Weights of a small transformer language model.
Size: 12 layers, 5 heads of 128 (1 for keys and values), vocabulary 18550, 75.4M parameters.
Architecture: RMSNorm before each block, rotary positions, untied embeddings.
Training: a variant of Adam for these matrices, 1574M tokens, 3731 steps.
Each number is 200 + 30 x the weight over the matrix's rms, rounded and kept within 0 to 999. Layers, rows and columns count from 0.

# layer 9 attention query, 640x640, rms 0.0306, rows 0-54, columns 256-383
191,214,195,195,200,222,226,182,205,193,191,193,187,182,206,219,189,182,199,184,204,173,186,167,177,211,185,197,197,197,210,206,214,188,204,218,216,183,198,208,213,182,193,205,215,219,208,211,225,247,222,210,198,218,203,216,198,196,204,219,209,165,211,238,176,180,202,204,194,213,184,192,194,182,197,196,183,197,183,233,190,224,202,188,224,203,200,231,183,184,206,163,195,188,188,182,212,195,198,209,201,196,213,185,207,215,201,196,198,225,195,214,195,211,191,199,200,201,197,198,179,208,211,200,191,244,219,183
197,210,177,199,210,206,165,202,211,226,190,202,218,197,193,205,190,223,211,196,182,204,215,178,196,196,191,182,199,180,178,178,205,199,218,200,193,211,177,185,186,223,191,193,184,161,219,181,220,184,198,194,197,192,187,222,175,199,158,175,196,218,201,194,185,182,196,169,198,223,197,213,203,182,208,240,186,217,207,205,200,231,177,241,204,202,193,214,183,176,189,212,190,197,190,225,219,182,225,171,145,212,214,203,213,173,200,220,237,174,199,197,195,168,210,184,180,180,196,192,218,169,202,199,207,181,222,196
206,199,208,189,197,214,204,206,202,196,194,201,190,206,204,173,200,215,232,189,194,232,182,203,190,197,203,213,202,203,176,187,197,202,203,205,196,190,210,182,225,195,206,224,215,208,199,198,183,186,183,191,180,186,204,202,195,190,204,202,192,219,189,196,204,190,208,201,200,231,206,208,167,188,209,186,222,204,227,207,211,213,203,218,229,189,214,163,178,200,197,211,214,204,193,220,222,204,189,231,201,227,215,192,211,212,202,196,214,184,195,193,178,179,240,191,214,194,197,214,199,188,197,203,184,206,230,191
213,177,209,192,189,181,244,207,220,189,229,206,189,175,213,199,191,201,176,185,184,199,183,230,195,195,183,205,217,203,190,178,200,207,188,188,217,214,188,187,203,180,204,219,209,202,204,213,198,163,211,199,197,204,209,193,195,174,225,197,187,193,201,213,199,237,223,200,194,190,184,210,206,201,180,219,209,194,215,203,162,190,217,225,194,200,192,184,225,199,196,198,190,207,209,193,154,195,227,220,199,218,210,182,205,195,195,182,215,194,174,241,203,215,195,182,202,171,195,192,190,194,196,199,189,190,219,196
194,195,229,216,217,193,215,198,223,183,202,212,179,158,228,172,208,197,199,212,232,212,197,216,197,211,238,221,182,233,188,226,184,195,198,203,202,200,209,202,185,183,198,180,209,204,204,212,190,151,223,189,224,179,235,205,213,191,214,190,184,160,176,174,218,206,210,206,187,221,191,201,172,189,197,193,208,176,208,187,205,206,208,202,205,209,184,198,185,219,200,227,216,187,198,213,203,212,167,219,188,198,222,216,197,217,207,192,204,186,167,186,205,182,205,214,187,184,191,233,202,204,213,160,201,204,233,224
196,208,208,213,191,220,220,202,212,213,207,201,168,176,188,189,168,217,211,175,202,225,208,225,176,187,238,180,180,191,190,201,205,183,203,186,225,194,232,224,210,179,211,170,183,201,185,203,194,175,205,173,175,175,254,212,192,166,197,210,174,222,207,191,205,195,183,181,174,195,199,212,210,203,174,220,181,203,212,198,160,182,182,211,182,197,168,178,169,220,165,207,215,174,184,221,197,187,222,168,175,192,224,182,221,197,201,207,196,185,167,190,197,182,187,218,197,200,205,198,176,198,203,194,209,211,186,193
184,223,191,183,197,202,196,199,152,216,205,181,199,228,186,207,220,195,179,185,215,181,195,170,232,185,163,209,196,218,197,199,217,200,211,201,175,195,189,200,191,204,184,187,208,189,201,171,212,208,174,158,236,214,167,195,199,195,170,185,196,223,196,200,165,206,198,206,213,199,183,226,223,231,216,193,155,222,212,205,185,213,192,204,222,230,183,203,176,187,195,169,211,181,213,191,217,195,202,219,192,183,147,195,188,186,230,217,191,209,206,198,203,196,190,201,199,200,239,186,207,175,188,193,213,217,165,198
211,200,187,192,218,234,211,211,216,219,182,225,221,190,198,171,164,207,199,217,211,198,195,188,204,220,240,213,196,205,196,210,197,198,196,184,226,213,214,215,178,194,196,195,178,210,211,208,154,222,179,240,192,164,186,196,182,198,207,187,188,207,216,184,209,193,198,168,200,210,183,208,212,206,204,213,236,178,173,208,195,182,179,188,200,220,222,178,171,209,194,196,228,224,195,204,221,234,165,196,234,204,212,184,240,227,201,206,175,220,167,183,163,188,197,244,216,191,190,187,213,198,246,242,177,221,197,202
166,203,159,214,218,195,174,201,186,209,228,202,203,226,184,171,185,196,213,214,210,202,211,185,201,208,223,193,182,193,165,183,208,216,250,218,198,216,209,229,208,232,199,189,207,217,196,200,195,228,179,228,234,218,203,215,167,201,178,207,184,205,220,217,188,192,201,190,198,212,216,215,223,209,211,190,197,189,158,196,185,194,212,207,255,217,206,202,192,189,186,162,201,208,200,184,206,194,215,199,209,232,191,213,204,206,195,194,183,205,239,192,197,182,201,195,215,217,205,176,190,208,201,194,238,198,178,220
234,180,193,223,203,235,179,191,230,177,176,218,213,214,195,236,207,202,212,182,197,184,195,232,187,227,209,199,212,193,223,195,213,202,189,216,220,196,228,204,203,194,189,163,207,201,210,216,192,213,194,221,198,197,202,209,226,215,208,215,179,215,182,200,213,195,229,208,220,209,182,183,187,184,189,172,190,204,225,188,199,179,186,197,190,177,217,208,191,174,209,202,175,219,198,168,194,192,203,184,202,192,193,183,240,189,177,191,216,200,196,218,176,213,203,184,201,205,185,215,208,179,188,220,193,198,212,183
223,195,205,221,212,212,212,199,177,181,215,193,198,179,234,192,191,216,194,188,203,169,207,236,175,192,182,223,216,207,232,221,178,187,192,207,190,179,183,166,174,184,233,210,191,214,200,225,180,198,195,169,186,184,230,225,250,186,228,160,197,187,193,216,230,243,226,206,180,171,192,203,176,180,177,210,214,179,194,201,224,187,196,183,203,177,195,165,193,203,210,222,189,221,185,180,215,169,172,221,157,224,208,184,241,201,225,201,189,196,199,207,179,230,217,204,203,162,144,208,191,198,175,192,169,205,191,187
237,217,218,216,210,224,170,195,216,166,200,263,188,189,203,176,184,212,189,191,189,183,177,216,175,227,205,177,213,216,226,227,178,163,178,216,211,194,229,183,188,204,203,200,195,186,225,212,220,184,186,206,172,183,209,221,234,203,248,222,200,178,193,211,228,212,210,217,169,211,193,197,168,149,158,217,170,164,187,196,237,177,175,182,213,176,172,181,192,198,203,231,151,213,177,216,202,186,223,211,187,207,224,176,237,201,204,178,192,161,215,225,188,196,193,224,162,155,174,208,234,197,193,170,196,180,222,207
237,208,204,221,234,271,184,197,182,185,213,210,167,198,228,197,173,212,229,170,183,195,195,247,155,231,227,182,217,228,171,210,217,205,243,175,227,204,214,200,193,191,190,216,195,229,231,212,218,201,180,212,192,193,185,205,207,154,254,184,202,213,186,193,225,172,240,162,201,199,193,229,199,161,160,183,206,218,159,206,205,181,174,189,186,186,206,190,198,207,164,209,147,225,172,200,175,201,180,190,199,187,186,211,240,212,198,181,180,172,198,181,209,201,202,205,197,201,168,258,220,171,205,190,180,188,178,214
201,196,180,196,180,144,211,207,182,217,187,184,189,188,181,162,206,199,206,206,200,192,215,184,255,179,184,208,231,178,213,181,217,218,220,230,198,226,183,195,210,193,228,221,193,223,157,201,221,251,229,218,199,234,200,158,213,228,158,198,226,204,152,214,156,173,183,186,199,204,210,197,218,219,233,211,231,217,218,202,188,195,238,205,233,206,234,236,211,224,218,168,194,217,205,197,198,201,211,175,242,200,215,227,167,213,202,223,203,212,200,212,185,165,191,183,246,235,225,177,174,228,188,249,219,218,188,208
185,202,194,185,193,153,197,193,207,213,168,175,206,207,164,194,185,176,191,210,207,215,200,172,227,157,214,183,195,197,192,156,196,231,225,252,195,208,193,172,233,207,195,191,202,186,182,181,232,196,237,209,207,205,205,203,154,257,201,209,178,224,213,198,147,182,170,199,265,169,221,223,227,231,226,173,197,198,251,203,189,184,235,191,222,215,197,227,231,196,186,184,229,177,223,211,242,180,217,167,191,220,193,185,166,199,198,203,199,249,212,159,223,183,197,227,232,205,215,187,172,207,235,205,217,183,180,220
173,198,217,186,213,205,197,238,251,220,175,200,225,234,203,214,233,184,189,187,195,229,167,183,211,206,222,188,193,249,172,190,168,187,253,260,185,191,217,262,221,216,192,175,219,213,192,204,148,199,202,212,192,211,177,232,181,199,186,233,199,233,250,187,193,201,211,202,231,198,211,225,225,191,189,211,189,196,202,205,192,216,164,199,211,205,186,275,227,185,161,193,156,169,192,185,224,200,188,250,202,209,176,235,151,196,213,138,207,216,192,170,214,198,214,224,185,234,200,184,198,202,213,192,233,169,170,176
207,214,177,207,216,202,190,229,226,219,191,170,208,225,205,225,228,191,219,203,166,241,177,190,214,192,207,163,202,233,165,201,176,216,245,210,202,213,222,188,216,179,170,207,224,208,192,181,191,213,185,230,181,184,193,232,185,203,201,216,224,231,203,182,153,174,218,166,220,203,223,256,221,242,194,183,209,234,214,225,194,201,192,219,211,225,206,261,244,199,167,178,160,185,195,212,205,223,185,169,191,196,181,182,183,218,178,191,211,205,196,174,231,186,212,191,212,254,189,225,207,198,218,182,217,193,189,181
179,187,202,186,197,188,174,226,195,176,161,189,206,217,209,228,202,217,212,184,196,197,192,166,240,156,228,179,214,257,204,176,185,228,223,234,182,160,206,235,204,195,165,211,199,232,174,181,177,188,206,221,198,231,183,219,175,247,197,192,178,221,267,190,136,169,182,209,258,176,202,209,218,221,199,210,206,228,214,195,202,201,229,210,220,199,178,244,246,188,192,173,238,192,202,194,183,197,213,181,185,192,197,191,180,193,218,188,210,214,183,193,228,179,193,220,210,233,229,193,168,202,193,209,215,243,173,194
145,216,179,178,177,147,242,246,203,176,174,165,210,214,176,207,216,207,216,214,199,221,185,148,240,174,259,189,203,226,196,175,198,198,230,237,190,187,193,219,234,201,173,189,204,180,192,181,141,224,222,217,192,205,198,215,182,216,147,226,211,209,236,216,104,165,218,207,253,181,182,205,232,211,217,189,220,212,199,216,210,206,223,200,236,214,215,229,231,222,165,182,202,182,241,173,196,225,225,217,214,198,196,190,198,196,198,201,222,208,187,200,212,204,189,206,218,244,222,169,181,222,182,207,218,185,184,189
196,182,163,207,208,188,210,191,209,203,217,200,221,225,242,179,208,180,147,206,221,214,183,213,201,175,247,176,193,163,201,207,212,199,234,177,189,188,200,211,187,204,212,189,213,217,177,206,189,198,182,223,200,166,182,196,211,230,147,206,205,243,230,235,170,160,186,198,182,233,208,208,189,175,194,228,189,192,192,220,207,215,170,200,216,203,165,183,175,214,214,203,175,163,209,177,234,224,185,172,181,196,199,207,193,249,177,211,205,198,234,202,165,263,211,185,205,227,193,179,247,189,189,170,186,163,219,188
163,214,198,210,197,163,216,197,187,235,199,168,185,178,185,200,207,171,219,208,186,163,192,166,217,205,180,214,162,213,242,172,234,176,196,193,203,159,199,263,209,171,171,206,203,220,167,180,196,222,194,201,201,243,185,190,220,207,170,169,229,202,200,181,166,148,193,208,200,216,211,202,200,208,216,230,204,231,209,205,200,162,161,206,231,219,201,162,196,201,200,197,196,207,230,177,218,188,226,205,239,164,226,219,205,173,214,239,244,204,217,193,201,218,234,195,219,167,208,165,183,194,216,178,192,209,178,215
144,207,178,179,187,187,182,206,258,194,179,173,198,220,191,235,219,221,202,194,202,223,170,145,243,139,197,176,178,260,175,167,203,208,206,222,177,160,189,241,208,178,182,180,222,193,191,193,195,195,175,226,216,207,182,222,178,233,172,195,190,243,231,178,162,157,203,218,256,139,179,212,216,226,188,163,223,213,198,189,194,209,179,208,217,199,208,236,230,202,185,192,224,192,211,208,231,184,200,169,185,202,184,214,197,194,222,224,212,235,197,195,202,181,211,221,197,236,201,214,161,228,186,219,177,206,213,201
175,201,179,192,218,167,238,219,174,211,177,142,225,209,166,155,253,173,203,227,209,184,187,174,248,174,187,202,195,191,204,181,228,197,240,217,198,199,205,207,206,193,182,169,205,176,207,193,214,217,200,186,216,204,180,228,182,269,180,174,230,248,202,219,182,175,181,225,227,182,231,224,229,214,257,198,211,217,230,190,219,157,218,224,210,242,208,222,174,204,209,172,221,178,211,187,228,210,211,184,235,193,178,202,178,195,190,259,261,202,179,188,220,235,188,217,246,225,233,189,171,165,200,221,228,202,197,222
262,180,218,209,186,208,207,133,177,202,245,228,170,153,186,183,155,215,197,221,188,177,201,246,162,233,200,225,225,175,232,201,180,204,155,177,222,222,219,196,218,201,231,247,204,199,191,193,206,226,189,174,171,186,204,160,221,198,211,199,198,150,152,200,268,245,194,203,184,271,219,172,219,173,179,249,166,209,206,168,223,193,161,209,163,178,203,206,149,197,204,189,189,215,182,222,149,189,187,192,197,199,222,214,234,190,214,221,196,170,230,203,206,194,225,185,161,149,195,212,192,195,181,202,204,210,186,176
197,201,208,223,181,237,176,207,199,181,208,212,154,188,202,217,168,195,209,169,215,202,218,245,151,224,198,210,217,193,197,199,209,205,229,189,154,181,181,225,212,175,177,176,169,188,199,205,177,201,198,205,187,231,175,171,196,201,196,217,178,214,209,200,181,212,232,178,148,203,235,205,206,174,171,202,195,212,228,205,218,185,202,223,180,199,244,155,177,190,187,182,172,213,223,174,183,198,182,167,178,211,183,206,207,188,227,203,178,195,186,202,208,192,174,202,218,222,209,198,229,210,179,203,187,188,205,200
150,205,185,234,200,206,171,158,193,232,228,207,181,225,197,208,225,206,195,266,236,178,183,188,229,187,247,185,211,182,194,166,220,234,210,252,166,164,200,232,189,198,212,215,230,156,173,235,196,189,159,185,182,187,166,220,185,227,200,194,186,263,217,169,193,251,234,219,205,205,234,195,219,174,199,176,192,235,196,167,195,187,205,242,209,220,176,227,213,162,196,144,218,179,177,145,203,214,211,146,209,224,181,237,179,206,217,268,227,215,195,205,188,227,187,191,171,223,181,190,224,201,168,253,203,162,191,219
230,229,188,199,238,110,202,238,193,220,145,176,194,161,175,160,185,194,198,198,198,227,167,181,152,167,168,201,188,188,195,209,187,189,203,199,219,221,191,199,193,187,241,256,182,226,173,242,194,224,201,212,201,187,210,158,212,200,187,188,210,187,165,195,184,200,159,188,214,176,224,200,194,222,209,201,235,225,205,196,189,239,246,137,213,238,211,156,182,243,229,208,261,191,183,206,237,174,203,226,198,200,205,186,165,222,159,215,212,206,184,183,164,218,184,194,238,224,216,179,171,207,228,164,126,157,161,207
186,197,217,187,171,203,210,227,222,219,167,236,199,161,170,214,169,200,195,172,188,174,205,225,225,177,236,218,212,194,204,213,239,238,204,230,195,164,184,233,179,171,216,240,194,162,235,206,224,138,190,254,217,224,146,219,254,194,214,179,187,174,242,217,211,194,219,193,177,215,151,169,170,179,205,198,197,204,203,215,186,202,213,193,209,231,211,212,228,206,165,170,199,157,234,174,232,212,172,225,237,191,162,232,189,199,184,195,144,182,194,217,152,231,215,239,161,168,174,160,229,209,221,177,196,228,239,213
210,273,165,194,215,203,183,224,226,178,240,236,221,226,192,195,253,183,178,200,206,202,183,168,216,205,179,184,189,190,190,210,173,217,188,240,203,218,198,212,198,224,180,208,213,188,241,244,153,228,187,206,213,208,242,218,196,163,207,194,220,195,238,202,243,187,257,212,239,194,167,226,198,182,200,181,172,197,207,178,189,218,227,172,251,226,196,209,261,191,167,196,228,186,196,200,208,215,217,170,236,225,164,185,191,202,171,184,214,222,247,213,193,201,182,196,194,196,193,222,228,255,186,165,166,223,157,196
203,210,162,159,173,156,202,191,197,184,220,206,225,186,172,149,176,137,237,188,178,206,194,190,211,229,142,221,182,184,243,196,254,179,174,188,199,203,168,207,200,146,177,210,191,255,236,261,207,221,220,210,202,206,210,164,240,180,190,218,198,150,168,180,199,191,198,133,158,232,227,178,214,205,225,249,160,176,208,184,221,144,200,176,216,226,183,120,174,199,218,192,239,218,224,170,195,226,203,214,222,219,212,206,185,198,214,178,181,148,204,198,154,217,222,200,177,143,193,188,183,187,209,171,161,204,184,183
205,201,188,167,249,189,185,210,190,182,271,227,204,202,202,198,197,173,144,184,181,219,235,223,246,173,239,215,204,184,190,197,230,164,141,186,242,208,166,229,239,234,244,146,207,215,219,203,196,194,151,166,152,163,259,227,183,205,220,178,208,193,223,245,254,179,215,183,194,187,182,223,188,201,223,206,198,116,167,181,181,184,182,188,179,199,181,208,209,171,172,199,220,173,217,243,231,199,211,230,193,230,161,193,183,242,210,210,211,183,177,204,198,219,203,140,187,141,152,197,220,189,244,222,213,194,211,206
209,184,194,222,212,163,218,181,122,195,155,190,232,215,163,167,278,157,181,191,214,152,196,216,218,140,203,246,189,223,211,169,289,177,245,174,201,174,199,164,230,208,204,170,218,200,247,238,272,244,259,255,168,231,221,249,232,190,184,183,208,159,117,165,188,150,188,177,154,196,201,204,254,182,211,217,164,165,224,196,202,170,175,171,169,229,196,188,199,159,248,178,215,168,201,189,200,175,189,232,213,195,226,241,181,215,153,220,199,163,135,203,212,235,187,134,178,187,200,193,228,214,198,232,241,206,196,161
196,222,161,212,244,250,208,196,143,198,157,184,253,195,166,183,208,200,182,245,227,207,205,237,201,220,180,176,152,200,197,180,181,157,200,178,208,230,209,179,204,237,197,101,183,252,259,228,248,285,224,172,204,155,217,246,269,176,171,221,183,229,162,206,178,207,176,165,144,220,199,222,190,236,172,221,260,234,220,210,248,211,217,172,199,205,245,156,193,257,199,200,131,153,184,200,169,188,263,140,263,188,211,208,223,232,181,204,172,181,216,147,138,211,184,145,247,252,245,245,211,307,248,175,205,182,223,148
186,184,188,239,202,180,117,205,175,227,203,188,162,204,180,216,235,155,157,189,218,218,204,195,210,148,211,188,207,195,218,217,197,180,211,168,251,188,237,227,213,236,264,157,181,229,183,226,216,197,203,187,205,229,200,162,173,206,174,185,229,191,177,200,177,153,210,197,195,242,235,195,186,238,208,247,205,166,267,152,222,214,197,228,210,173,141,143,194,261,233,209,177,259,198,166,201,258,221,184,213,193,192,189,222,230,167,263,229,164,246,201,163,208,249,211,169,195,174,267,219,243,197,208,231,212,232,237
223,151,223,212,234,265,185,220,158,218,170,190,212,109,178,149,228,248,202,151,191,220,234,223,166,133,196,187,199,182,169,239,143,184,164,165,188,236,204,223,201,161,210,204,170,227,183,126,239,188,187,225,169,165,222,203,174,201,193,189,183,208,188,229,185,220,217,198,189,198,182,179,176,198,178,188,184,151,222,178,274,275,225,167,264,235,180,167,206,164,213,280,148,157,141,217,209,127,193,147,200,163,280,121,152,228,173,211,254,126,214,204,172,180,166,237,230,200,245,229,212,206,278,177,247,198,129,186
183,192,190,185,162,188,181,211,213,188,169,210,202,293,204,224,173,241,219,251,260,233,210,152,244,267,182,233,154,250,207,187,207,214,169,170,200,188,243,157,240,232,228,136,239,211,191,175,179,145,182,180,200,228,226,255,180,273,192,182,205,229,207,201,191,238,169,216,235,212,165,176,209,231,176,168,235,223,207,248,168,214,202,174,207,148,199,128,221,199,221,246,215,213,244,243,208,201,171,156,152,224,239,151,218,149,180,208,208,217,166,166,228,145,198,201,230,179,172,237,244,144,191,212,215,222,212,177
174,246,217,243,214,164,186,189,238,197,225,204,245,211,267,188,173,238,144,203,146,172,176,193,205,269,173,182,221,182,188,256,154,207,204,184,205,182,200,231,229,217,230,174,197,152,229,199,213,169,157,126,179,223,196,187,173,205,229,214,199,282,217,194,192,226,240,229,170,243,198,216,163,201,180,232,172,253,191,240,241,259,206,208,225,180,94,209,267,207,182,218,184,199,138,179,76,204,219,196,246,242,186,223,173,212,175,204,176,271,217,196,175,222,208,225,206,212,237,138,147,198,142,199,189,136,229,232
213,244,209,246,146,210,184,197,180,158,239,200,190,209,236,237,179,213,211,189,229,160,236,206,247,207,206,180,249,219,172,177,243,169,233,189,72,195,250,143,201,223,182,190,196,220,200,260,151,255,254,249,215,278,229,271,225,189,171,208,166,229,123,168,196,157,185,183,176,230,210,220,183,188,171,210,194,233,202,240,186,181,239,221,166,202,200,160,232,256,165,263,153,195,196,157,241,244,192,155,223,237,243,195,196,234,191,227,213,143,151,206,262,127,208,179,221,214,245,219,200,284,189,181,170,206,178,208
198,225,184,177,165,248,180,235,196,161,288,216,207,234,208,245,207,230,215,179,277,273,192,237,215,185,178,127,154,147,148,133,218,184,146,217,178,216,186,159,242,155,224,224,190,210,119,219,286,224,195,167,201,204,199,188,175,185,226,227,127,236,188,161,268,241,269,165,216,211,225,209,267,190,171,222,189,162,207,198,223,140,263,161,164,203,232,224,151,118,154,189,121,185,217,209,129,227,219,177,196,267,201,150,165,213,215,208,196,187,221,228,162,132,142,238,205,161,201,200,168,195,215,147,163,174,230,208
174,221,171,203,185,166,175,195,187,246,195,132,207,170,225,227,170,210,202,180,213,184,211,232,251,208,191,181,167,237,273,206,235,239,175,222,248,220,207,185,171,210,226,204,237,174,237,206,204,150,242,204,205,158,202,164,229,204,233,200,234,225,204,220,188,165,187,250,149,186,173,252,194,263,174,243,169,259,158,204,176,189,188,216,144,205,160,168,218,181,160,183,159,233,165,219,219,233,165,202,208,217,164,244,223,207,240,247,188,197,296,180,253,172,198,165,204,251,187,127,164,212,140,188,185,186,177,170
195,165,282,200,192,246,225,166,180,202,207,146,223,195,172,230,211,191,211,199,238,245,224,172,133,206,174,253,204,166,198,188,288,145,172,203,148,172,194,195,151,231,220,171,137,252,222,165,197,115,187,264,210,156,200,241,162,216,183,169,212,197,154,249,224,222,186,212,170,264,199,297,204,186,196,188,182,205,201,223,213,237,181,206,154,189,193,198,144,203,181,214,182,197,199,186,248,183,195,268,244,214,180,206,209,175,166,203,219,214,212,146,229,181,242,201,181,146,171,189,202,247,188,200,231,133,210,204
266,243,294,202,206,203,208,133,196,191,183,247,212,176,237,70,190,247,161,286,173,184,180,194,127,175,220,186,169,163,167,163,187,226,210,177,230,187,166,203,240,263,176,123,183,227,187,200,214,196,257,226,214,89,243,152,236,281,231,267,177,208,236,127,175,182,228,166,184,185,199,187,161,262,138,253,156,182,181,278,219,215,152,221,277,212,183,197,181,184,172,192,171,210,230,279,210,201,157,247,145,224,223,208,229,244,185,173,206,166,192,162,205,129,254,200,120,169,183,200,224,257,230,233,260,248,169,196
202,179,134,184,216,161,237,234,222,191,252,158,155,185,223,191,167,232,241,220,187,163,161,194,257,217,139,120,204,187,194,196,203,196,183,122,194,164,202,138,249,213,149,149,219,199,239,139,231,208,221,205,193,230,158,213,237,177,232,200,209,166,241,273,180,129,279,231,160,247,156,200,266,199,159,190,284,223,190,192,155,176,225,187,205,199,158,207,217,220,223,198,206,203,216,289,212,302,182,210,160,156,154,265,232,184,179,149,267,204,248,190,204,167,177,223,181,221,174,151,181,158,185,212,202,214,200,211
196,185,170,209,257,195,193,220,243,110,213,146,208,177,191,230,210,228,171,229,239,158,236,184,158,287,176,153,167,192,254,241,251,179,201,197,198,209,106,261,229,190,222,186,162,191,201,244,189,197,209,198,177,205,210,213,223,255,263,132,261,190,231,234,181,240,146,213,214,206,153,205,153,220,168,248,164,112,171,206,195,175,216,154,196,187,173,183,225,190,236,188,152,244,204,265,199,225,193,206,171,274,157,237,186,218,278,173,196,159,220,157,153,203,248,201,241,193,185,162,190,237,182,188,170,186,164,248
190,240,161,196,238,198,175,147,205,198,232,186,252,150,172,240,191,192,189,218,158,154,178,272,186,249,132,252,248,247,223,166,211,138,242,251,195,250,205,196,148,242,221,277,204,235,277,250,247,215,183,306,236,195,190,216,153,232,224,194,173,136,190,139,211,183,220,172,211,223,282,146,223,255,163,184,230,200,168,190,202,234,156,207,191,213,208,194,257,232,200,212,166,245,173,189,119,162,193,190,170,237,246,253,160,231,243,193,138,166,209,175,210,145,228,182,175,139,210,160,216,213,226,182,216,217,281,238
242,231,216,220,200,205,227,230,235,232,215,215,170,175,216,202,223,110,198,170,146,262,190,201,216,144,197,153,224,176,217,176,224,207,154,193,243,282,183,197,204,208,250,158,184,249,223,180,211,126,155,228,161,206,216,212,164,211,187,138,165,161,202,225,165,176,231,188,217,202,197,224,231,262,190,273,228,164,177,217,208,248,176,179,157,210,227,192,160,284,217,180,217,204,165,240,205,248,285,248,213,209,183,249,240,186,197,187,217,205,248,187,162,175,151,185,233,177,217,261,190,232,186,147,233,228,184,230
170,196,183,156,193,105,218,254,240,119,163,193,241,172,154,201,165,187,174,244,143,226,199,183,257,229,167,163,203,231,273,213,207,206,245,223,169,115,178,243,190,163,125,205,184,163,202,218,139,199,180,200,220,181,228,222,143,218,173,204,235,222,193,175,195,169,193,146,191,226,176,237,227,182,197,211,196,148,213,222,200,181,179,193,199,183,195,201,182,187,224,155,191,294,216,212,212,210,143,229,178,222,208,216,212,122,205,195,220,179,226,162,209,221,205,208,194,203,166,230,252,261,214,288,165,154,187,190
204,197,182,241,130,203,175,206,198,224,304,242,179,128,242,132,210,211,239,217,175,172,189,185,142,208,145,150,177,144,181,220,180,149,239,266,183,174,180,145,226,231,160,130,197,219,207,177,172,219,181,213,178,201,158,183,192,203,237,185,185,241,246,211,187,282,217,159,181,143,232,200,219,139,127,198,232,171,195,142,241,231,177,130,168,173,158,190,269,240,223,229,230,233,274,230,172,193,176,146,204,200,221,186,197,245,211,168,241,131,153,295,149,200,207,265,157,189,174,132,244,180,225,269,187,221,198,251
189,194,207,200,181,192,214,200,183,193,222,189,208,173,205,195,214,184,205,176,194,201,199,230,193,220,202,180,204,182,212,247,215,211,209,192,198,207,184,210,186,203,183,167,209,185,230,193,176,216,245,207,190,203,195,203,215,198,201,184,225,177,218,193,200,225,215,200,197,214,212,224,186,209,211,221,203,233,179,178,189,210,201,209,180,188,195,175,224,220,197,234,191,191,210,183,209,199,206,195,190,211,210,207,199,204,202,206,216,183,203,188,190,205,201,194,184,190,189,177,216,186,179,190,198,208,165,199
207,201,212,205,168,207,183,188,170,189,191,213,188,208,191,202,181,201,178,206,209,203,199,180,215,228,195,187,194,205,192,182,222,170,211,230,208,202,206,190,175,239,219,209,195,192,186,209,200,166,203,176,199,191,208,197,181,204,209,212,191,194,181,248,187,184,214,193,186,207,187,206,193,204,213,179,209,226,171,204,183,207,212,217,228,207,188,201,174,198,181,194,181,193,222,182,171,188,199,192,211,185,193,189,214,213,190,192,193,205,200,191,220,197,205,193,209,215,165,196,178,220,160,221,222,200,209,209
203,216,177,168,215,201,212,214,210,221,192,221,209,220,184,197,214,234,205,214,211,208,197,176,185,170,218,209,207,203,194,185,194,201,203,190,209,209,177,206,206,199,204,192,201,156,199,199,205,217,189,180,207,216,184,213,203,206,218,196,180,210,216,192,155,206,212,168,222,177,203,217,229,190,217,196,191,190,173,186,226,213,181,215,200,190,196,211,172,199,196,172,204,211,179,196,202,210,214,177,215,211,219,219,222,190,204,211,208,224,197,199,187,203,195,206,195,193,222,209,203,185,196,199,236,200,207,213
229,186,195,201,218,234,208,175,189,204,150,229,166,213,209,192,201,211,214,195,210,213,206,198,204,205,239,164,207,193,174,188,192,175,189,181,213,190,210,231,211,199,209,216,209,216,222,196,203,193,191,242,206,162,199,214,203,200,190,184,167,203,223,189,234,200,210,164,211,191,216,201,223,207,207,203,200,218,217,187,180,197,179,166,192,198,180,216,180,228,206,188,186,176,190,233,191,184,187,185,199,233,230,192,178,184,167,202,181,179,184,219,179,202,207,181,176,200,163,199,198,215,198,180,220,213,207,191
183,199,173,211,217,236,183,226,207,195,210,230,204,210,204,171,177,218,182,193,211,186,204,196,198,227,220,195,180,191,168,181,197,201,201,170,217,205,232,212,198,228,209,163,212,194,205,198,232,193,174,247,196,167,227,211,186,194,204,207,172,214,218,169,216,197,184,183,206,243,187,206,201,218,236,175,189,202,177,216,193,189,191,198,211,181,186,221,172,184,179,190,182,212,175,225,217,191,195,200,208,220,184,205,220,195,213,208,198,186,218,191,196,183,206,220,211,202,206,237,187,195,208,201,245,180,214,220
195,203,231,187,217,193,207,211,154,214,208,196,182,202,167,207,162,230,197,181,204,183,202,182,218,219,186,198,184,224,173,248,211,184,213,215,208,192,179,179,197,204,185,188,203,196,196,218,194,195,234,197,187,194,200,193,202,228,215,192,194,201,174,183,178,208,205,181,196,212,191,179,189,218,207,193,191,204,156,176,204,202,175,190,216,185,204,217,162,194,234,230,209,222,196,200,218,207,180,196,206,194,158,210,194,211,213,196,182,184,192,209,178,206,196,201,204,217,184,186,222,198,221,215,232,226,197,199
189,189,203,191,185,156,181,189,168,162,190,193,185,209,169,198,228,164,184,215,215,193,197,222,218,190,156,202,191,184,225,203,204,174,174,207,197,191,186,212,201,188,191,190,216,183,201,229,197,220,210,193,227,212,176,186,238,204,217,187,237,187,194,214,182,212,182,233,195,188,188,220,187,189,182,218,203,181,227,208,178,216,244,210,214,224,220,201,209,191,212,191,192,194,204,204,183,178,221,186,183,208,202,204,179,195,225,216,210,200,193,215,210,196,171,199,209,190,206,207,178,185,191,219,153,206,201,203